{
  "d_model": 96,
  "n_head": 2,
  "norm_place": "pre",
  "qk_norm": true,
  "init_std_qkv": 0.0541,
  "init_std_up": 0.0541,
  "warmup_steps": 34,
  "decay_shape": "cos",
  "train_tokens": 131100000
}
Each number is 128 + 24 x the weight over its row's rms, rounded and kept within 0 to 255. Layers, rows and columns count from 0. Numbers have three digits each. The size before them is the row's rms in percent of the matrix's.

# layer 7 attention key, 64x96, rms 0.244, rows 40-63, columns 0-95
141:144156130082123159140131103083125138122140134116107153122108190146166123122117102162108109137088118092157108116085136102127124127136079129157171165140145139113135130133165113150139126126088140138124184082099162097168120125096165158137078136120124105109146146108134113127155132130113107126
143:145149130110138132117063087148128115113184108152113123119135095122143117140141137133064192097114104155116105145139130118151114142147126127139132108126110171153137064133139129137103137112102141163151102150154144135141133143110144129077125082111125097124153135166125169148152135146093161142
145:084144110080098144110161105135159110135129141127140150115181148130094127116149115183145110132125097139129120142163131134184154190149129149156138131158134111132133117093087137114129168103125133168115122102118149076115105164155160123140160125170125138158098119144135132091132147133130129155
152:147097131115104133088146101144113133133103140128110110099118120115125098167118158121146151132145143132134156142128079091136126095133126092113173136090108152127094144101100101145142101182139172139142137144133125134059095123148159116154146103088182107158144143114139131101116119133085145161
005:124159130080132149110149143103123149101113102141108109132188116186136140045121118118132125104134131132113107146091152115141098139105126133160146142119197108162159159140158116084129099137131130115146126088098127075150135140145131123109137125122131130107129132112128120093150141115176111149
012:116173159102149138161117142108123160141150147125117104118139129134104106080145123154117134146105119060110137130152136118138119122142075105131131087136136116109123141143149114106161116092116134162186121102128160145140132140127159127179127142147119128088135175160183085168147115122164112133
023:118183142071113160139133170109148140128167153136110143090144120171142118070113117162110122123127122079101135118116146120125131138144112094146114103125169132111134139126127131124152108105126127145167148114141166124139158147127147118144099165150132131082152178136155102126180095129163092152
027:145152164120127097186105131121123136140142152078096169084113126111138101114106164130140146129081120151148155113164137141108139156121142088081127115130157163134115109124138096143134138150096077160126132133139119164176113110107141144178112157141156136087144116132132112115131096139126082121
045:128154133073141123164139146118134119124182146108129127149197151128141155068132153145108132121106137138067135111107123150080090132131149087114088133099110111140127122100137084097148103117107130147163144112141156096143107111144096118127133158125131148124102140163109111118143098121154105155
063:131166093192135158089143103130110138126067107166138117128111119150133129127102116134144124118162120108131112144100134090202133141138122172172180161148163118119151130175119176145106150152142125093097115128125140114124145145126128145120132123117120105129129131076139138112130153140115158103
069:108190095073118164112151101119136139133116134146148148163148138156129115104144074165101123126124110077112114088070123102140144146140094164165145151148156104132132149136107174136154137116127132149146163109081156093137124152118122130126129128143118141155149147130151104118153145161156133136
092:132090120195133145094118105126100122142079121174110118104087082098140130161114113118129116137169121130154127117112117103142120145140119112124152158126101109090148111151092139137140116119100113112139154163164115137108136128134112101119157109090102100208120134134122121154122148119077155103
117:155112140140133153118089146124135146140101125172131132178106104155129110120141106138078116145143177111129115107075117129098106135169113123120123132128153123135128135100134153112141132116103128136166174148127112101107146159114067104136146112107136121194129174140125071158124133142094155092
154:144123123095134141142149103181125130086168100173175132139088132153140110087125108172132122137101145113127131169119115126129132116142160132091181090159125115160132121129137157103133144185166143141130139125145137118159142141092117141183141135134159146081145122091140121130118102154130156152
144:133122143135179110153162144095131149112154118164139131134145150118172146119093127099150148067126114170114128164132118113096131091098155125128161096115113118091100104148110123138126085113111157131117075077099129139124157154150095149148118150118118151173101132135121113137123112177104104116
148:071091144151121117149138141104142133123114102134144146140108083105160155141133120141095119117149134120140158110146170103133156128140092124112173156137125096145141067121084125119109115122169106126101180133132116164138100142119118113166154137116068147161085130138140162129093131140130111091
150:103145134175122112133070145155096145130138106123106119119127102176109126098132105135103121104123133127130136117145144090129115107157126146076086111117118173160156132075094144134112146165152142143099122111109135154081122128104117079107111101128183119137079145125159123148115123136122085112
161:105145131146107135104119149090138123087112139148101145133142097106115149140139133145169134119151185134154099131135074113149127133179128107079101125141118118118130090139128149139105198086118158103159128103184125162137122117117128130151138137095142161152173101153127165138109127135142152110
139:143128092083103101115158126137115065078125147129111101130096146153121094060090102136151107106121121072128093126111130128127119115141105158134135138148147093124121143163147142155134114122116139151134148132125126109143148095139112077072114097079128144123111128140169133151089134132133129112
147:117099127114093111118132171098126095110142085093133081164100121145117109143113145087133088150125149133109156126163109137098134119125115103127079089157148124108103115118146147179120098133164157159134124132133130174125118108099150089078171098161131168099130146137126119155123128120124156134
149:146124137130139135104123089140142162105121125155137098135112138131108133125134099144157084141157097173144088176172119130137133119168111121131097106156109104127108134123087133147150101099097162160098142104147047121131132138134112136110132144135173103169116090156117156167126116126132089120
142:106097131132135149131161125116104139148140121140130148160138100125142169129101091121141101119144138100104121111077101126107162138164150137104110109118100138112139155136140116103161143139098089148134121080083162144140173093132189162112109126165155136108084091103133080136167148129115120130
136:121109141142113104148129106146093102123156153123103129089134119106137120129138103129137121148115077129116128135163101160144146120092173129065149148141094142096118105140093146152165117153139156149145163116102131147124105083088162056124147120139135114167117162159140145139110141133139106173
161:158125138163127112140115095145114112101158079146136121177159128135095105184151125131132130122127098158158119101153102114095137132113136102141135132134096125086129145120115133134161110146137142081133136160206142140118138120099125132120137119166077144151156089116139075120107115109167104136
# layer 7 attention query, 64x96, rms 0.247, rows 41-63, columns 0-95
134:115157150084115144097087083143153103061166112101130114115101065111142143153157122125116135076091114158083105142122148122141139134115137124179122122131140152186150125133150167099113141116109154134143123110135155137128119137094135137118150131104150107117129120162115096136155136103105150117
145:100144150123091146110159120094142141163189139130132100140145108176092119139125155144109109142113128122134144147157144126146195214119115127146156133122101105100127130129075170099141182120105127146156129102110124101133115152156158112127157094116113127136116140138114143114141129154133133134
147:127144138130107071125173104127151106137111140139130138119136114116134137140127135134137142096137117116130142150077100080141136116148100110093143118099152148109109124129104097114169109164132161116124142146119129103068060137138147126135133102081130122113115115101149135114133103112043122176
003:075155115125100126146105114091121166139147126183110148129116144132114139160107073131086145106107115081101120100141116108146161149149148125145113110140116146102131143141089148136098113137104102077151148170153112138127099169106099117159149155117164128103136130121128112156114155150168110163
014:185092131132147136105143098157155085126115111116121130159144109106144128126153145114155132131158146203141154124107114134109120137093132170111147150122130127146159079114160097119142141125128150149094122091101150069146154090161152133101116120131100149144121112154140183109148109114109112112
027:162128120123149128100134081130120106137116111147115136179159108088134144139133103095123132136125145179160178145112126136133114131065124191112115132135154114165149113114133133143122096091111125140078131062112123100147142106157161133098138119120118135118135109123138144130084114072112140149
041:153102121124140131089148103118127091127104122138148123181163124099126140143155095111119129143138157164142160139103140140155076114080124190104124139131148129155153108130147135140133110114109148161090132064118134079126152099170156142082113105127112121120137123131130155127105119074114153147
069:114197137091130168160087104098112156126118124143128143112163127119145150104109124098143157126076129073151138145143106149152094140105132136107127127119156096139113162134091170139140097091133093156135134109144104114108144096158138134140155154127134099088148107132161105142087110105138155130
104:146076132206117100096133135161137105111127129109146111127107134140114109160166120123111101107158143171097107130123162086171143118157124133165139162152104145102156105154177139161096174158124140122117118145129161133129146139102145123113101115136130151166101141127132153116167151150139109116
087:119125129173117115108137148110113149146130138128147133111092131176101135142123117156087099128098151123113089131133154118174149158165122119166118136172098167054125162150127180157109172142124131106162134163133137133121136171126154127144118134111130116152100150114147093122129143169169133138
079:134161139147097138137086096115111162119086117128157153129131130121140133117106139167148094070122130107148142118125104096161095166144092178126131169124128110105133139147117143171145116120129093144158122152101115102083133076117173116141073121159116132169142141096151128116126136141146111146
107:140127104097143165116115126117125134137097142159198176125104127136125125145087130148117134112145153119135117097119105138113071164160105170114082127159122135100113136099127163089133118106129137142171151156135100127113161150131130126142129115111146111159107159141115055144097143119120170123
152:117127086126132134167133139155118107116181135143165110156041110122108123126133097148142126157106126076155123132126143149157130125141147086074187089162146130146107133137098139098098141157140147105100133133156134158113140153161107154151140158127149109125160137113132097117125138118118112139
143:164097131133156150165131139124092094107146157112120149127149117170137131151139088158135141080114111111121159176130118107079096092111164153107142108138151112126104097139118109151103098152098110135141100082095125135113130178153147126114105169107116173105128113134095120112130132167121096123
147:126128122158114142156150166141127133149109115196138112139141099102153137149120099142123103132126155109114167111135122156129112146129125125138143161142128135142158066136104135128147103140151068166099153080120178111153118141125117098163148101107086113169139125128102162138135118110144067120
150:079158128159141128136108134139148119138152105162155118138178118148092113108116115108165139098123092127122138111112115102120092165112093123120123118133126180152157136102148142107124109118161146120094158142117128178140132121116125122076112135103180102120117182105145147136126115138128049125
154:146141123145100124106102138120150109097117126150069119136128156100139140150129134145162158089153135118147147118095142137093156144151096143106113144125121103140148124159098156142092171105143173126171095075151149145097146112149139120158091121121161125143119108159095161112065112121160139119
141:151127138126095153102123104093096093118118116120107137119079123121132132081116095135144123098114102113145128135139157165144125140146139139081122108160137118109105150126156165140116092079133133130122108163123164153152091084126143109085083085105115131187127116136171124115096110144168130107
130:142126143109106160099168148111145124122109111154091127138123123105139122103136134090095094169135131101130130106133181125098105124150116085108114098130176140105110116090160120146103091115189187105121114132111178120140103154097136143099158118157147142143124146131126125147124123113169142170
145:152102168143127149161125101100153150107129123135131139147140161154115106109119167144180103142148097122136169180153136134125127132159104138126142111124086120161131149111119126152123114152099159157100152110157058121131108141170122152087119129123148127149119118170083121147182157107140121107
145:114057114144125139144128130123092108162131142152117176153155116140144156145101099095169130146111105151141105135094125127106139160154121136085134144134166103131163145147123084116143128114122140147157148111119128133116178087149163138125133135179152106094115120154122079132175141172134130129
130:120138116129107106117120148149148144104142142110157118140133089140112159090115119098145078141100105112121114142132109123140115139091154124092160123123141166152093141143078117162154142152114156099144142086104134137136072105093151105118096116128091131178134162174139139102139118158138153184
148:133125121132145137185119099128124102114149106139100137172174116116135134147165159147133111141103144141157131130150111092129160102103123123120122129109154150081158144144106110157149150147139162125111072190164114089149137107102109130130139154183091163139164128109130101136109108090136103135
# layer 7 attention value, 64x96, rms 0.339, rows 32-63, columns 0-95
122:136105141120091132117099165141130132120098122179116135106144111137136131152070121149135118105115148130129156100139113128112118115116130185133185105108107160100140152100150151103120093172126174121107123140154144112137138133145153137074121191131150138103162147170146160125142120159122143170
111:112141124125097129127156100126118157099178181174108096128122116128127144151123095110148152148108172125126161149061150128121084137145147128136116128119139082091183108132124128155090160186137130161131124112125111097147099097133126140118150107130153121148113123130100146140148101101128118087
126:136177105137148116120135132093102080130121133091139175159122111173111149128193144083128118130106090121128123145136090136138163144143150126108096111136103148139144171128080086143121122113127117131124160101132122141078153098146141132132152085129125129144131145135120070126092148099095122113
090:135114158100138157101117088133137140124183115129133102089143118138125110150136114107157146114131116109104104139110155131119138134129100135082108128108140114122109164166108160164140096108146166093110144119109071061137104122110144117107097106137092159117056104147099117121153107143150127137
119:117134114125115117131114133169135133134152161090122125166146112119144121155111092165152083118126142153124125091136138119161149123095148122146123103126159118102121147142145148128098117130103091080170112094114154124074103112141065174088130135126140138102104136141118189147144127130109153184
093:128136141077109161131119094126130110118150153157151083130098105121106198127107087134168110155106131128132142123131125099156165109133140100045134120137135143103166160160140106102154132134136154113137131101124115107109128169085147119142132157156129146147123132157123129132096125171144096116
109:174127177140119128132129115131129140118111143140085113153118131117150143101124123134137097116137169137119106140115067121064125086135119141148110113145142132138126119127193172149112107115123136138155124146093145150107090135091155129131174119126152091107137126168151168181137112094124083130
103:161128125103166118118125118104091129143148135106100133097151146154129087108135105146113139120157140134096136109074160114175174178070101117100143127144133174092143144125127137106123106140198108104135143139099113133099125127148126108104123090154112144126134143122142125166119147109072129135
122:163132112100098130149116145133130104116145128138131132101075128114108110125111104129160139142145125130151147087116146082148165137115104123158125134139161095154093109151124122115152106172089142098180109109137159163137075102128102145062125150111108131162131166128152098126138164102124144096
100:142126139123129150127153131109113123113188137148094148105152129114107121138149136108096152092164130111116092134076107108081144133156121117121130148116078138146130102147175134120133136076141146107135141114105126144112161121108145147178169108149145168101177181120104085134109125104147123107
129:139096125151097135138076145125117105168125104138078144092109119163135146165125177143102131123130136134104124147110093132106125119106058146159175079154070140082119130128115124106123167122127112155129151141132130125123086122126091144120151126101148134170116096120155123155119108140135148123
122:114125104100132111137157139146129122122106161125141130161147166121176083129121087130132115124154118084128185096123133114147114164131130129112122154114118139184135128120179147121116131108118141154112106116149112128092118169108202057125154130133144097106123123116170115087113142125123133152
100:138149110095148118149106145108116125110102105160126098141151149133149100147146134103096082104088109171131110166128148127129112132115151132120191162122130121099155060092139151162116107102129116120092137146111128136142092081123131085114118092138144152149155155148137101112139108124177107139
103:141121119095178106119110118110147139139128146134083139098133121101103095159101097134146142160129118156143162109102150183141100129145185097091143132125112103121125106073124098179147161135117136071111109142135137190139119114132138109091094133102150146145127135152135110155116127134114142139
104:115106133150150141088139135150116156037087184136163119117129132157165133127131118106108152120133088135116087169156139137114149160173114076119149079149125141157148112152126132147131095142139149135119134101150091094135124127154107122146103127114150089137134142102131110110128158143127127143
102:150156114119149090124153097134132131132126102140168116105143164107158120098129160099108178138141132114119089149106134163120107168088155091113131109128141165151152120128122114111126135133165136130096123131166180091102100086134167112101115101164132165101165092141146121164146102140103120135
099:141124137118128078115131106114128122147109127173121139148148099095122141112098136122115126114170117120166088105143128181117160152149102147159142125116093141110155181087127154110147114166083130105107147154118100107107137126134178090118143147129127124160164128129126153141108076157162174139
116:116141135134050111106117098144129109171090116173103131126153106104136144119100152115103128102114141132121128139120158160135110111111111105154130129131112106131140136155129137118131157175140157155170123127102135144129173132125139148154123191084137118154106133067141112174113113139129069145
111:098129129141136063176143123161152143127145167136131146148083081143097135171119108152115170116093108155141130157156121129132108124144121094169099169091129114128089116105144123138158090102146148122134151107123124154158140132114115092174113130123139140138119110070117151141130112110106117166
096:143133137125145100181088113116109119115145075155146111161148136126126126143183086121111142132176113079145120164098153159139150143104134097110122136131110093157107116106123158144120147147137074095145104116097081138095109111103104139141168115128142109127110150141135160130139112087123091116
106:145127130127110096105083155127136109101105125099127158143154135134111109114205112125111126133063117139113134174129142149140124138143114110114114117093133110184096161141139157103140102133135156130156167108140158137148153149124125150165121130105107142147174144076151163110105147165156110116
115:111145139150162150134126091090108101121087152138132110125106113109163128120131139110101149126118147160104109115145136115075138138130132114088164120164095155142116144141096081133105113181139116137071193166152148129101159169137113110106157115136095124112137114142145113114096122160108101107
137:155086113140125138121121137119099134134145112094122135135164150097124140089131142064076152140135148089131175097128167075138154105100164124157144151134106131164137134156111133150146131088140160180129128096144117155133123132095130096150167166126116086142113128127120141145114158099104119123
105:161121150142079154127110140172146141161193134095097115128117078136098136121148109138136129108135124148128194153118139125164134121113132139125095136138064104154067135122138123147124119106096147147113086088125097148120126109132134178127125143169146107146116132136113102131123153119160111123
102:130164138139163116135133145146166120119135170117097126170101124141159121125117140139155131118085123136099133162116123125117145173149110177153106124105116159148154145099130115139096102157167106101121093110113078102153078116108109147170149127145097147135152137154151138088134135096160144076
100:149131127107141087140163100153137108078124136134087106134166145134105110107136138160103096132091102113101165108123145113110168132143114047104129155113151149122157139144157190143134127118154108148101127152137113133135186118166159103152127149147137121137129135111161125126145081132136117121
107:181161127122108123121098112111113110136155110155160130105141145175152097105134161094109152132149108097119093123139120134142111108158132135142182121144071148155152145101148077144141158124110144175126138112107130078107133147107120118104146141111131134113196095137108133096120129119161099125
107:148185106093084143146138123140132071141156114135145136143122168128128132124175156143134082106170120134144093128144151123132110121096138194111133141115097113103127165118097146134133145117136109141162140129153105146130132117152180161114168144091125131107090128140111148157130075129107121098
103:150132106094167150092153120100100149148131085134167114104110153165101159133124129128160149138108154120116147119125148108110136138144127152126153122186134159136130110102137143085138143091086126095124145109159137160080095141075102117093156166118134116131128085159132157121093143148132102147
111:106143127117138122174105140102133116113118097110117139116143143150138115101174160114159140127124125165054125140102146106114099115128096117123169109150114172085108097097121133113147134144122102123113128115135144115143157110159151129145063098180136134147119120083131119130138162102133186154
122:145140142140168142119131112150121171118141144166122071128111128070125098158128102125137126147118173138161092100121122129086119135171116139121108135109178149138147108093119150157163142171148112093096148115150128108154093131158137085136097123155149106127159080142134101116159116157132121128
109:116139121153127161128149124156122113132118114107097110149127142192120147136105144102091146102152137107099128151151141140122098136150129087108126095119103114130081134157170148179128135102172149139104102144155092108134077097144134122181138096120141148137129120063130127127119143112101178138
# layer 7 attention output (transposed), 64x96, rms 0.354, rows 32-63, columns 0-95
120:117160114133146147137120100090109093139151128113108115157140133111175143118136186143132147159123160178133113135157114167135114160152072073115110120122134070159127112120138115107129121120100071144127134096150117111157139095125115086133131087146106126144102157117102081124138122111138120111
119:146105161172118070121136187155143139146114071101127144109158133111131082133127168136091117122122120138122146143169119119129153097098144108132099138134123128127084123117170123128130116098112123109091135162078140100111129179160168088133137130125153145138168129131156120114125113152118110096
119:139126126111123161122130133124128149121111129086122081130085135098121100130099074129136133102175124116139120105115154127126146095074123191140152152120134138174107104161110140152151171130155093115106147158110130164138137144150108126135095162123131170134140090110112187093135152141126131158
092:109165088180090109158129135135131134162111101131119152152142123105140165162102115167127153152094141130146151127119130131156133136139189177156103139144118118105150127147123121104103085107145125145157130131157135172109154109129122149130144160119191104120158125092157110124112120103121144075
116:141093143051106125149112122117137141161111098162152136129110071118102143124101151135132150108114128126107159122137111153114139126132068124112120094132139127162128134098136100121169140143141169153141112132096124138143138141090157090147108111111104117134151115154126051143128086144118117087
092:140142107114132093132151151114105184121098099147119163108184108095175079109129187140132154113144167125126090116121125147132127119140144164148083149080139101153132118101127144099115081105116123160117145147125129142126106109116076156101153147110116100112128116125128120102138109101130159124
110:129124089139144089133140100126114153162150138136172120115130121164126094153150087159106144128086140104100155127163155121148118174132118104117122115100134131041132143126112150124119153143104111139119112100148155078155142162154125110127106119122062141114118111094135100095133110155133144121
104:110108160163107121127129069125104159134095142135125116132126102100110157141135108134149142142106143078180158146180164183112156094148134147154138107103115092151092103134144135118114132118087141140159113124127100154121151142097140122128125126162148107108191107100094140101150121111138114137
120:100096138118131108119104119139116137140107144131160101151170072154092166152125193150102120106150113142117117144107119152118146087109091123108155128152117108136133105120130090132122159094148117168141159123113145117133140153102110155120139150118170086104135086184092106147090131145154129136
101:091145152153105118136142128080119158138086112125138097145147143142136104128149098117144141199123116096140146177167161125169109143118134150154132103113103137107096155146104156149140106180140125143087157140146129131169110165106102136096133137111139098161100122130133168133158154112106154130
121:100149091141120083109129106150123108128104127125120096153145145121132163103115148110168125127156130133157137115163144156114124175122144123094168173115135140179135113110155103139124111152129158118091095084131138068177151120146156153113080154141127153079133158124106156131136112139105116143
112:157152131139178170126093155124132099071128125121138168099131124113117120106144139174113164147105152132109100175126129145108101068138120146138115120130105157084109153167094142136100159136118117143167127124155110138156132117121113126146115122183079118099123129137112098143154140098150104098
096:109149153151121123102149136115124141148180170083135149153124136099119123122121122100151165150180155150105160119128122127134145144164135119108095138141116107110111162150178114088139145181149127148141134130108094122105159166148135131145137095191138115119117114107134165162113131170087125097
103:120094144124095135129159142134152107106147128157164140157158131119140152124163171149108083138158124111171133125129143120109152095152112145137100123149119151149105102165150150094128072159112120165128115145099145104084114138133122122111165093186135070134166129126112168105143132109144129104
099:151163130119134144151160153128134103162150133152074138109123143104087143137143155109130138128115140150132135097083169132161086124093160153141109177115140105109095151123118131155152172100135104157178118172124149138145176127105139127156160136159148148127129138145180142123135095130153114157
108:120111156180100135079113161128126165120159127121117149138114137167157111108116131158174083112118119102161142079168121136140086134159098133150138140096103111084130112122126146168141093112101074138150129110109104142124181155114133109150124170128114120126143121105156144123126155132128089139
102:112145132126130175158132132110132125128137137110142114144120186143157118142156156132134171138086164157160145140126119087114076143129117090103101098098153128138127091158119099136108141114143127129129093086142184131126113123134085113111104106143117111086111143101149156111137120105083067126
108:124083131169119145116125126110183117079134152135130134087107174156161115116116175129112128151104135148114121083156130137090147164135142097117132100100131136148129149100109104151097113102125145129044118145165162129133120126114109122150168131139124153102143081137153133141147116160134128139
109:168135133096127171097093098113164112154077114162112107132166174125114107130172127065122092158120129111118120136111116145119146154126137164106134098166126134120149095139133122144125145118135148129129126165099131156087126116124115154124145097161129140077098142171155118124120153163127130081
096:135097149140114114045157140143166193133098157118107159106095111125121117133135131094133132151086133151117159141180184092123155102143088182128117136140157141096118152151119112138122132135111155125124116132166143126117109169138132129106105099149152106123168126113112136124112128123115141128
111:124117161121139208131152083115116121153147127146146114141090145142153154142059134097127146132136122108110079110132085105110119160114144167157138162122176143105117136091111095126120142100130123127118120155151106154136137127129132139109168112150134152104080127144104112155147145131143152173
113:124146124129130109154134159127176136133187112078124137111123169133128131109113107105145118174161134121170132108097146159118122097177136135136124147059096125126126118123124184142126150120116116136175106118123110101103122124145128125120069145140171139125100144140133149081126109128161127176
128:129120133173116103117114116088151132108146144152120134100115125147128129138140080138151167116124142123168091165124148144099139105116117138097120113129106135102116164112082155113124147099123139117069130190146151108127161119186125161146120102094103111089153147121150106156132128078158123159
103:126138085130132103105146133090086112078086109141135131120140122115116148135138124142092123163120151118106094100123124142074204122099106138137149130152145127093155076125135110107149104140195133108131118154134175127141091160136119142133147134087161142168128115110129114152127117120105135130
107:102127120147109141141132117147086122143076051093141112131137137123120081096160113150118107127123130119119132130107100104112136148104148140112128128121129078114101117147153106109106141099099179132189123127116141128139141135150159095098119149109130133156070139096112102138176102159115152154
094:125105144160084147125102124084142117103149149154132172104134154099149114142132108110119167119112140116123099157138129125109078117134147179133125126113116097133123160129187116123119170146122144135163124112118112153120084161120077110149175075124106102102124139071111138123142111158127102132
106:115127104172156148109168205107106158114112130115102076119119123132150114134138094137145126152137127148149140130126124110090088181155143104115115141131123121128130126114089143117118095134132079094112120145133100132147133141152124125159101135156116106094108158140106147150125140122119156214
110:127059088146108112117121135116147150134105144111136135119125094127157126103086100114149189133091129150114124136148071130135132110125084090156107141144168163164150106158137121152136121146133125074079111114142143118131159135102120105130093093136132119155140087107100125118113157143101122146
105:140134152136115105112112133147080137109140149143122150140144075109165138168117137105128129112165105137154090120131120139152118116134101111105100125125123128142116138140082165126111106123166092136128122126100130095139142121108147147115071157134094169064161179098169100132117119109150178155
111:122161134130125148079145080120140122162148127091160105122089127102098167137085110137107100139158091114161126137140120162131134148131160109135126163129113090177138160131153122170076107166100108100165106137119108138146134130106108163121174128121116134128147163123128150159106132139110085114
112:123124144126133130125122139139131153136159121124098121158149144123133118119109106127118104115124136124102180137122146114151073103133210090111113140130107091070127125172174118117102104110110088172178098105092148120077121147125128106094137106126100142119098131152153140144134123122162115100
106:127114161153133105105104128142147120128137147128119147132136134097105144109151083162137122158104138157114145166092152137121184178108187172179140159126130138132142096116116130143146134146129136127123120132113141136159197140106106138108131134141133118145121187154154136147200136135130098113
# layer 7 MLP up, 384x96, rms 0.293, rows 0-16, columns 0-95
112:162136103071111146093120082093147123133141125160176180136138123156092131127094164105101138115093133147149129128131147129096108105131156123120150170104155119118166179121135155135142158102112136115139139153121116153132159140158123129085145095113125175120127111128144180131118138130112074127
095:130111090127148132082112096159132150118135151114143128112118169140098124110123150182098159161104125099129165109120165129120122163092179115111126173110141117167150126126158133133136124142147095106131137151160170150147183110079123091142105096110112110100124119140126143107106116128180126110
097:152124135116137160129136100118129138149134169177130160108152170093164170138149133156126147101160138134141140150135121204096137105109116111148128091125120111147130070116089158142141124114111109135128107113083133155134117076135138104120108103129179138150174111099138108100145124139160126127
098:154137109149140086159151101161095119092155125145182130113121116098148139056094160140164129127130141125155154173133162143132153101111133101118130113129133128128105142117133130130179097160158129122206136141094110125095145085144130149130146125128137119134154146107154118086121135107123119109
118:121127125156113113078109137133126098146137136165130130117133127163147089142108129111106141122111140111097157099133107147145181124180182055110135165175127126138133133131130164146153131169109136137107094143149153110111098124117110135118117115129131081123103140154069183120132130150148139118
097:106151118130085123153134090167124151161100136155107134100121099148131114144132097114119122124111116108140158133125127114089120115142165114115126131102145167164181138162161160106188122142133155165150109080123122161127116133133139142135103107109188125116081149096153121117120174109097121160
096:116163122134132121106085120142138156119123147167101154142093087108104134087144134133124124080146145139127134125114126162124114147101123142134098117121157124136107108090123118135120120094129144169146122188129180181123129157175152112158084097179127117160142082115151120109123110108116088142
080:174130149124130140086117134156121104135119141111179120157145147121139132099137177108159144118118122122082097126137125182120148094128143160122097150137091114112116083091129150126117138138104119098110116131181113093198139132118089131093166133078116119137140136111131133113113125077131114109
100:118158090115124161102101187094116148145113159146155116148147125097127102126094159116098141108134114108163087117138130090067118099176161125123101151107132113112122123150123150151137114106130124140114098167132132093118127097136126113094154107104095150118101121124080177111118126150099094119
112:098118131100113137132070138081135107119139134131144103131148104119111152126142134096096152133092131122137104103125135125096118086094113109096147212106153148158125088117144124133094139161082123134177123113124136159131089106119158150098142162104084129123129124172119141118127141124165106126
080:121141135131131159126119136155141150137154133153129146072121130108141113139139122116092135119132056096121156108146138128076122096104145089122180135153156138083127142148096135147169058160095092151145168129152117121139104155157131113106117115115121138156113143122145164110156168113120122143
088:100153092139179108163114095165135164117147121145139115138143112161154137123118150106099175090160135105163141080095110116134100110127125150140160107115100128130140149139171143091115123146127107106102089084111107088137118121135108148090082094164113131140120106120089143119101122143157113119
114:154137108116127079136126096111144129128148133103132100148137115168116178147119114138159163112126132138169095158110096104109135149092121109111189115139161112101093142139138180139123120139138124120131128114122145142129142101097170174071174156103149137160160109165124110141146138144134102160
093:118115121123179093093106134144137141102149160120127105122123133095119131130122089143163139139111068127098121125136093174126163082154177128152139148119126121146118132089132160117151158125138155162164115125142158117169122139094132142173149129121164083103095145145134137129148079105149104150
101:121153125177102145130109115161142138114151157095113135118139129130149141100094164103141181160121163122125146106128150149130166134103143119099172155111142152127142109127147095089129127195165094154157102164115177141141163099102143128111157113161110162121131151143120137118112120133107161153
106:096166092123096121091085086131104140089139157093092138129121131133105084099099130154137110126100144117138119161122122154116150113121133140131126107104099144174127125137098136123170140107120130171152147132126129100086111097123109109076118098107124187107117161104127087130166097132115098120
111:079156114154147096129087122159145155145116142125144155129114157164132149107117113124133123137111113098110118103154119155114098121083106128018115138120136151111141138133169118140131099114136135114115099099104145138152105122090134088115134113088100160134149153152142162123156160114122122148
# layer 7 MLP down (transposed), 384x96, rms 0.231, rows 0-16, columns 0-95
112:089140112108137114112143118139143119130102122149158101082100079181108174121132140114155130138130118090115170102131101113094110135117102087155128111139125140083153133093123140104108128121165170138136127116142109147080107169117138116085148095124113150133164095120082131164131152108126166121
097:130108105100144072119092155141081109175153135117143112162112129112138141126083121135115117135138153138122146140157136109124128128115062104129126129142098115128097100095094106106099174118110143146115108136136119139121150118097116129139158120069123087134116061126149082108152148107145107155
097:133120149120103110131112107095093135115121134133100145171161110120145130114143138176131101185154158149117154092079119147139108135108118121170135109095103122120087121161091141133098099111124144142108079125102131168080111114143105146093121104137163147116136124096146144073154149153149126103
101:128158132128142110117128133104054171110115132093140125149121139076161110122138160172148137158108141147087180137111121093124158148152131150088115128123156122110122087128124128122111125109116122142120123128166141115175180116116159106062151121138129097123130153106106139081118128110117108144
118:127150093114081116133105136129142116168130130156141124118141134139097153093141116126109148145137109093162125137134105131138094131131148128116135099121151124115193123122126146077125118197130151128146158091131129156177174170098102115138108138176132145139130121141184120100183127122111148100
089:179142167091126142112162144138140159116115109120157131096139123093164117137173069129148138135110138093094160154134115087145146135115084142138131139123142134120187137161116111104145144102123114125111119087175092101117134109120134126076148119141107115119098168120125130119080103095149133138
092:118119152121134073141128119148100119120124072119094158141130089124115084106144147065107095125124152096128114127105116126143100150133112134148137132161091103102115113126072115100177119112118154130140149173115124174157156165095147123116130094096127129113110114135093104104107135140123122084
080:066106117114144140092121107080143171127147129154128122148154146101148095142151129140105088113073145119112132124151117103132153082112120142156145116144183152107131133113153121083164126112131112119133164112103140163112153115150172112133123117138172131119172169136081115109104117157129129127
107:144103119114114160113131166133094135133151165140148088144137176133145167152122109115130126112105131152158132102141189140142121138117127144083161123109136142155106158130120133124137093107114147077087137154123125064143164156089148113104149097187122156122141158118131151103136152131093120115
093:122124146137134083130157119138094115165111102112100132151105178123181103127173152103127129122066140140154089086107093151110110128131148116138116126135104155149097127128091138127093167121150119137106145101108104107087164158132099104134131113097114182116111112162122115127123137170108149136
083:124105117146117101146093124098160137109163116135143141132139138131101103114156143123136118118130117124122118104088105113088103147141129189118127101126047153122117152131157136119135123166111131041116135112109090119082128124136093118122106132172101127119103143144139133143102156156167164125
096:096096141140108117156114145122124113123128175141140120161155107165166136087083136132143136152143112125121146133133102137130102164113132121117129141108071148080139111136128131123130122118114141090088130100180106116113144125090154071153173129112155141142165141144096149179150152091124157101
111:136136134120121147108139151140124165096099094144129123144105144130114126063116148127136149117136158100153158159167106151127139124103083170161118101145101137145118092140090055110154157148120160117133115170109154177103129103108128093152155152118122106133153124140139129161144152173133125140
090:154116124130134117140140124113102129131130155103138153159130137136145119182105128134120112144105144151083105108156123140122147116166088112110155120129120119179147134122083116132123132100104181075096135183126192186154131158166115123133170138127144120136145155161163141157160110134128117138
092:150126155125131131131135127177089090117125116112112166109149116103123111158134110144144146153175155109151138101106111103140128132162152132136155129092152113148114156128135143094171075105164125160118092115111071140145092146103136093157097136104114121115135109147142095136130070106179141120
101:104135136136161129128120111155082111090136111160109123172126085081136156151119105139153118142121155155135111140091137124105096128124130141192140078121111113089115157137142139100086131125133112160116110143110110083137087097102118146159131103103126123117125148085106154141109113158097167095
120:148118147144127136089116150135096121141150103084149093153119152181124146137141127138155073095089117114087133105143122149161068147126167157107137130141142156163125119128114118120135106134105134141105131102097131115169106125162112119117113133089106131156121160124123123166111198175140145136